From a checkpoint of a small transformer trained on Wikipedia.
Size: 14 layers, 1 head of 64, MLP 256 tanh GELU.
Architecture: LayerNorm before each block, learned positions, tied embeddings.
Training: a variant of SOAP for these matrices, 130M tokens.
Each number is 200 + 30 x the weight over its row's rms, rounded and kept within 0 to 999. Layers, rows and columns count from 0. The size before them is the row's rms in percent of the matrix's.

# layer 3 attention value, 64x64, rms 0.17, rows 0-50, columns 0-63
073,172,158,214,225,212,225,198,182,122,218,175,192,199,168,214,207,269,244,187,226,188,222,229,210,188,241,222,187,136,198,165,187,188,202,238,195,160,139,232,195,248,229,216,191,156,177,188,187,207,182,213,136,169,221,168,231,141,185,207,185,219,211,179,184
127,235,194,259,215,187,188,222,201,219,193,243,189,236,183,168,215,201,163,200,238,186,235,233,155,218,211,232,206,188,264,218,222,173,154,221,186,245,202,225,176,183,163,237,203,278,144,195,211,236,229,194,186,144,205,209,179,258,215,198,162,184,214,179,163
073,251,157,199,218,156,236,171,213,190,205,218,184,227,224,229,202,257,168,202,203,199,228,198,208,192,209,226,198,194,212,183,161,269,150,179,234,198,263,173,200,268,169,205,207,214,220,194,162,193,169,244,162,231,218,151,173,200,128,173,199,209,217,211,164
088,215,168,177,172,167,160,110,215,219,256,184,234,192,193,235,237,201,181,215,196,235,245,210,226,159,189,225,225,191,146,200,162,252,197,215,203,211,195,176,214,194,202,216,205,174,227,185,216,224,138,245,219,172,231,170,250,182,151,219,171,199,238,230,210
096,220,185,231,219,210,192,188,241,142,243,223,200,158,153,201,203,255,188,216,233,212,183,203,235,120,205,132,203,200,145,239,177,211,249,201,190,216,194,207,140,183,218,159,186,214,217,216,148,206,180,173,188,190,214,235,210,196,237,199,177,238,172,188,156
092,155,167,209,209,253,188,207,223,202,189,219,209,213,179,209,171,223,204,153,233,181,211,222,215,180,214,218,125,194,196,168,196,207,208,217,195,198,148,249,233,230,155,230,259,192,180,176,201,221,211,195,164,158,202,246,214,222,254,206,252,248,241,132,185
096,220,180,180,171,168,181,221,164,232,175,239,270,194,227,238,179,197,204,198,159,130,189,152,180,207,208,254,187,184,163,203,209,187,178,208,189,167,122,184,211,211,180,200,194,239,168,234,171,205,238,199,213,182,180,217,210,223,242,250,194,217,262,172,238
103,173,184,180,216,146,217,135,194,227,172,144,171,252,194,210,154,170,200,185,252,202,195,195,242,211,163,254,161,190,215,159,193,165,210,162,198,207,240,218,228,234,237,229,244,179,200,205,216,189,181,205,231,235,183,223,180,224,191,200,263,227,239,211,156
107,211,182,221,215,181,232,211,157,196,209,231,196,172,211,217,147,216,234,216,207,245,154,210,235,195,212,189,237,186,192,209,194,249,225,227,165,152,241,175,233,208,290,170,187,202,196,182,171,195,144,201,190,260,224,150,159,176,153,209,196,207,181,210,148
118,177,178,179,191,212,182,216,231,208,261,216,198,174,223,246,175,217,173,181,116,211,191,176,210,197,245,169,183,196,191,198,199,249,229,275,194,217,148,216,190,154,238,141,214,209,233,197,188,232,201,162,185,174,245,189,234,173,211,183,175,162,178,171,240
092,261,176,209,212,181,169,183,206,136,193,250,199,154,256,182,202,233,233,224,206,178,164,182,190,189,191,233,208,211,144,144,206,186,245,193,173,205,187,204,215,252,243,189,154,163,189,164,199,150,173,150,186,215,164,225,197,165,226,208,236,187,172,197,234
079,149,201,187,166,225,162,221,253,212,153,220,255,195,117,246,181,192,189,222,160,224,167,179,232,180,200,127,211,197,161,221,203,260,227,247,227,141,197,219,196,192,168,166,196,195,192,221,179,215,168,187,164,201,198,202,217,213,170,216,187,220,184,190,183
095,186,169,169,171,196,152,158,216,167,268,176,195,203,210,214,217,206,219,217,168,143,164,166,184,222,207,228,215,227,159,150,177,190,213,214,188,210,178,210,118,204,192,197,186,189,275,235,218,168,208,206,187,208,178,249,253,167,223,188,182,148,206,218,233
109,152,226,161,173,166,226,214,232,139,200,182,197,263,214,141,219,151,209,220,202,179,176,185,180,220,239,201,219,239,192,260,210,191,188,200,205,160,247,238,162,199,153,207,231,269,205,225,140,188,196,198,227,231,217,219,231,224,163,203,206,213,211,204,211
099,189,230,222,185,203,177,215,156,184,235,209,200,182,136,219,244,185,184,228,175,285,210,234,183,181,239,203,227,189,215,214,193,240,177,253,232,172,217,153,214,214,221,188,244,211,186,172,159,193,170,248,168,222,234,176,164,177,180,243,139,159,201,210,199
086,187,187,195,178,224,202,172,206,176,185,167,208,236,179,140,211,188,183,210,264,201,183,212,216,275,214,244,237,193,248,143,180,149,124,201,187,209,206,238,185,225,178,241,223,193,150,176,238,191,248,223,195,180,175,220,151,200,219,193,226,184,197,209,232
104,157,207,181,186,224,181,246,249,169,128,164,200,202,201,173,168,229,216,229,170,162,149,209,196,202,195,196,211,210,216,171,237,213,200,223,170,188,216,216,204,181,221,168,169,220,164,225,264,199,224,139,226,222,212,166,205,202,178,167,240,174,116,203,160
121,184,236,237,193,214,173,171,237,181,175,200,253,206,167,194,213,233,183,244,233,230,165,235,209,241,211,189,235,208,284,203,274,197,190,197,219,191,198,228,240,207,225,181,190,193,138,193,227,177,210,153,176,231,147,191,165,224,175,220,212,199,142,214,215
098,193,161,182,209,194,226,182,175,197,217,174,172,199,178,247,140,201,239,188,175,191,200,196,255,203,231,256,168,176,237,158,185,188,184,246,207,173,185,240,174,237,166,240,264,127,196,206,203,161,179,248,170,211,224,198,189,165,183,195,189,166,251,185,212
091,160,174,196,148,211,182,224,227,155,205,245,217,211,148,241,209,184,178,197,217,173,161,180,223,196,248,173,201,217,176,219,161,204,146,230,228,211,206,220,151,193,120,195,234,253,232,206,153,156,203,208,186,157,226,241,194,207,219,204,210,234,203,158,222
098,155,206,204,187,226,211,157,259,174,205,167,209,187,163,227,230,239,214,208,213,217,157,167,270,188,190,163,214,221,230,221,189,196,204,183,220,247,206,215,144,146,198,188,138,218,246,233,200,174,207,198,217,194,179,210,256,136,173,163,226,233,177,202,217
115,197,231,243,182,262,180,187,213,192,160,142,227,149,162,201,197,256,246,204,197,238,185,211,258,194,194,224,247,185,247,212,243,172,185,204,196,193,165,194,209,167,206,218,215,172,115,183,267,184,234,198,195,183,163,195,180,182,198,186,174,186,185,193,210
099,170,204,200,192,210,202,225,179,231,186,180,190,225,192,197,235,123,221,177,117,183,228,265,181,228,182,200,210,168,168,158,171,134,205,203,223,226,180,198,212,179,179,242,207,147,259,164,214,217,208,218,210,210,183,173,248,171,189,182,216,168,180,199,253
120,204,212,181,223,203,217,232,193,221,142,204,184,263,158,223,174,255,155,176,169,235,206,191,249,183,165,218,174,163,199,193,173,211,173,204,202,180,208,234,232,202,213,216,270,215,175,215,152,210,170,240,206,193,241,209,213,242,160,166,201,206,240,185,122
083,142,191,269,225,176,225,175,194,143,216,173,206,241,170,195,193,196,210,167,207,171,248,231,225,215,199,225,241,147,174,172,172,151,199,195,191,195,221,194,215,249,262,225,209,207,176,201,155,223,183,197,192,271,134,201,203,191,215,204,219,166,210,230,217
092,182,188,186,195,227,188,219,137,207,260,162,175,134,204,229,156,183,224,209,190,245,203,180,231,167,201,213,183,208,183,170,146,229,195,256,155,211,154,169,197,170,245,195,228,168,206,181,214,210,224,198,208,185,238,180,206,145,230,227,190,161,252,160,225
103,209,239,222,191,179,188,192,158,205,194,209,241,180,211,234,208,207,175,208,176,208,180,235,204,193,146,227,218,172,201,179,219,135,202,167,188,214,125,159,244,160,274,168,178,179,177,189,195,175,182,149,234,221,120,204,203,197,187,229,197,153,213,203,236
099,215,198,189,202,195,197,146,203,199,242,203,203,187,166,243,223,201,152,193,197,216,276,195,198,211,201,179,187,162,209,193,169,167,191,214,257,236,170,202,157,212,173,223,173,109,194,173,179,193,172,200,138,136,187,208,227,173,205,197,156,195,227,204,260
111,211,208,212,196,231,207,221,196,195,189,172,276,184,218,168,214,221,229,203,260,195,198,184,187,228,191,209,234,211,235,217,227,178,198,139,183,198,156,159,225,202,205,204,156,189,157,184,246,204,268,176,177,202,135,206,164,227,278,213,187,229,204,196,258
116,265,214,247,215,223,165,186,226,229,164,230,163,157,235,191,216,218,179,174,161,152,247,186,166,172,181,194,201,236,206,224,215,221,201,166,222,229,246,168,193,194,125,196,239,254,182,169,217,158,214,227,194,202,208,239,159,209,208,204,170,183,152,190,218
091,220,172,171,204,231,162,170,175,205,273,235,204,207,224,165,175,228,176,169,153,197,224,213,162,211,195,238,189,241,204,170,157,291,177,194,202,204,206,127,195,192,197,206,240,205,216,192,198,183,147,186,168,239,202,205,159,203,215,228,136,189,219,196,196
115,168,224,201,193,160,218,164,217,221,191,233,174,208,237,230,133,162,198,176,214,191,197,163,219,223,200,250,155,249,248,168,214,194,166,194,200,208,221,267,179,212,167,213,180,181,198,196,199,144,228,133,199,210,190,198,202,187,185,146,238,135,209,215,240
114,164,202,195,184,201,142,226,167,211,110,160,188,252,191,245,187,185,215,181,140,225,158,213,206,208,170,253,176,195,193,144,187,171,194,201,174,221,199,233,249,219,206,248,228,168,215,174,198,204,226,216,198,216,192,219,243,198,201,169,259,187,239,176,195
102,176,207,197,212,225,216,179,229,144,224,172,202,221,186,198,258,186,194,221,221,195,255,169,215,209,191,178,218,264,174,197,151,243,201,183,237,177,262,173,223,260,173,192,231,218,233,206,165,141,138,245,190,229,171,218,197,226,177,228,238,201,200,206,226
098,183,185,194,195,180,214,140,228,224,244,194,206,180,257,156,202,161,190,222,195,149,215,214,177,249,217,184,217,220,235,178,233,218,189,201,202,196,258,202,194,217,175,196,162,219,200,209,252,200,195,218,230,233,213,130,191,159,160,182,222,163,137,270,222
096,175,178,199,178,213,176,190,240,220,142,232,159,222,209,261,166,222,175,170,142,182,185,254,167,190,202,214,183,206,246,192,217,219,192,210,212,284,220,222,202,187,159,213,176,159,225,183,279,227,219,178,195,193,225,209,241,177,177,155,193,182,171,207,196
115,185,212,216,184,160,251,171,185,171,183,204,148,211,180,165,190,194,247,163,203,173,217,198,200,155,251,258,166,203,187,222,224,187,175,191,232,138,219,233,165,256,133,204,238,234,166,219,159,188,230,231,209,221,232,193,178,171,172,189,186,212,222,223,160
087,183,176,194,228,158,239,195,157,173,212,222,145,245,178,195,187,160,213,159,174,174,236,199,196,204,228,201,168,165,232,198,185,199,188,199,235,180,230,232,195,221,162,205,216,189,185,188,142,159,130,219,148,227,243,149,205,157,133,186,158,219,208,198,200
093,198,237,157,210,212,189,222,192,174,233,206,195,222,214,104,241,198,224,208,153,246,184,162,168,238,185,254,242,234,187,158,179,228,237,206,182,205,228,187,206,181,246,190,191,231,211,168,189,184,206,192,201,254,233,172,221,149,213,183,180,154,185,218,249
078,221,201,230,183,192,230,197,187,186,195,227,219,181,196,160,201,177,235,225,145,139,193,244,196,201,234,176,233,218,205,264,266,158,198,217,229,170,191,220,174,179,164,178,200,235,169,240,188,197,236,207,263,218,239,159,211,191,153,197,143,230,170,237,191
101,186,240,141,184,145,172,208,173,211,205,203,225,216,265,183,215,144,174,218,187,204,190,154,163,220,169,240,174,238,197,150,200,192,190,185,145,205,160,201,256,204,221,172,160,211,224,214,205,183,196,182,255,200,177,188,220,210,213,211,244,134,218,221,248
112,192,226,178,220,182,206,238,208,227,178,225,220,284,182,252,187,206,149,227,186,195,174,222,219,234,169,213,211,202,291,191,197,201,182,211,186,211,196,220,213,159,218,181,194,226,212,237,208,163,140,170,208,222,173,196,218,264,135,201,205,140,215,195,189
095,173,207,200,156,183,182,197,198,182,219,210,226,191,133,211,237,209,232,207,142,212,173,258,184,179,243,229,226,157,155,199,194,196,253,229,216,176,173,166,185,198,210,176,208,241,206,197,160,230,172,209,177,276,176,189,184,149,218,283,190,215,196,195,197
099,233,188,226,162,178,176,198,186,187,204,266,194,236,219,157,214,232,209,185,137,203,185,218,134,208,247,246,232,216,142,216,201,246,160,196,232,230,223,185,166,234,208,214,170,226,214,218,156,263,257,201,199,226,208,198,191,200,221,173,180,207,176,243,192
094,206,201,228,197,212,163,224,206,185,196,231,194,173,178,203,227,267,215,199,173,194,199,239,130,177,184,187,196,198,166,222,221,195,287,196,173,231,181,159,183,198,210,194,150,229,234,207,193,243,180,206,146,211,183,226,217,178,264,227,181,226,195,189,115
075,300,204,166,214,177,225,239,184,236,214,238,161,156,220,210,202,214,231,245,195,152,161,223,171,149,195,189,165,165,174,207,232,160,258,193,209,171,196,183,158,213,150,182,213,207,211,239,214,184,182,227,201,227,227,214,184,198,204,235,175,189,217,217,155
098,173,180,230,194,251,195,238,193,160,233,217,211,228,152,209,235,191,156,182,198,191,218,214,202,210,223,166,236,202,238,210,132,210,151,206,204,251,202,156,209,163,171,194,236,278,216,162,170,176,177,236,173,201,189,197,177,193,212,229,168,200,210,143,255
094,187,182,163,159,121,232,132,207,245,181,270,205,230,199,238,178,155,174,206,216,162,156,223,144,191,203,241,183,199,200,198,217,153,215,184,207,182,194,213,195,228,164,201,193,201,246,198,211,219,189,222,232,221,183,230,216,192,171,236,203,152,229,251,205
095,201,197,282,209,237,193,188,208,232,177,229,191,209,153,204,223,208,218,131,132,190,228,205,194,175,204,198,233,188,219,233,216,211,198,180,265,225,231,189,204,179,146,210,236,263,190,166,177,184,236,231,174,225,204,179,196,177,179,168,135,216,169,202,228
087,196,238,217,189,160,207,169,206,259,194,217,181,237,121,174,187,129,182,194,207,262,204,195,223,193,234,195,206,173,230,258,224,168,193,207,244,253,237,240,159,174,190,210,192,210,149,218,151,245,228,198,223,201,202,201,176,231,218,169,195,215,191,219,197
093,169,244,154,196,179,211,228,202,144,178,178,201,244,208,192,224,215,220,220,215,230,175,173,232,164,179,245,178,205,227,210,204,214,211,177,176,199,196,198,230,205,190,191,199,244,177,228,159,140,118,209,222,246,175,203,225,196,165,226,267,226,264,161,208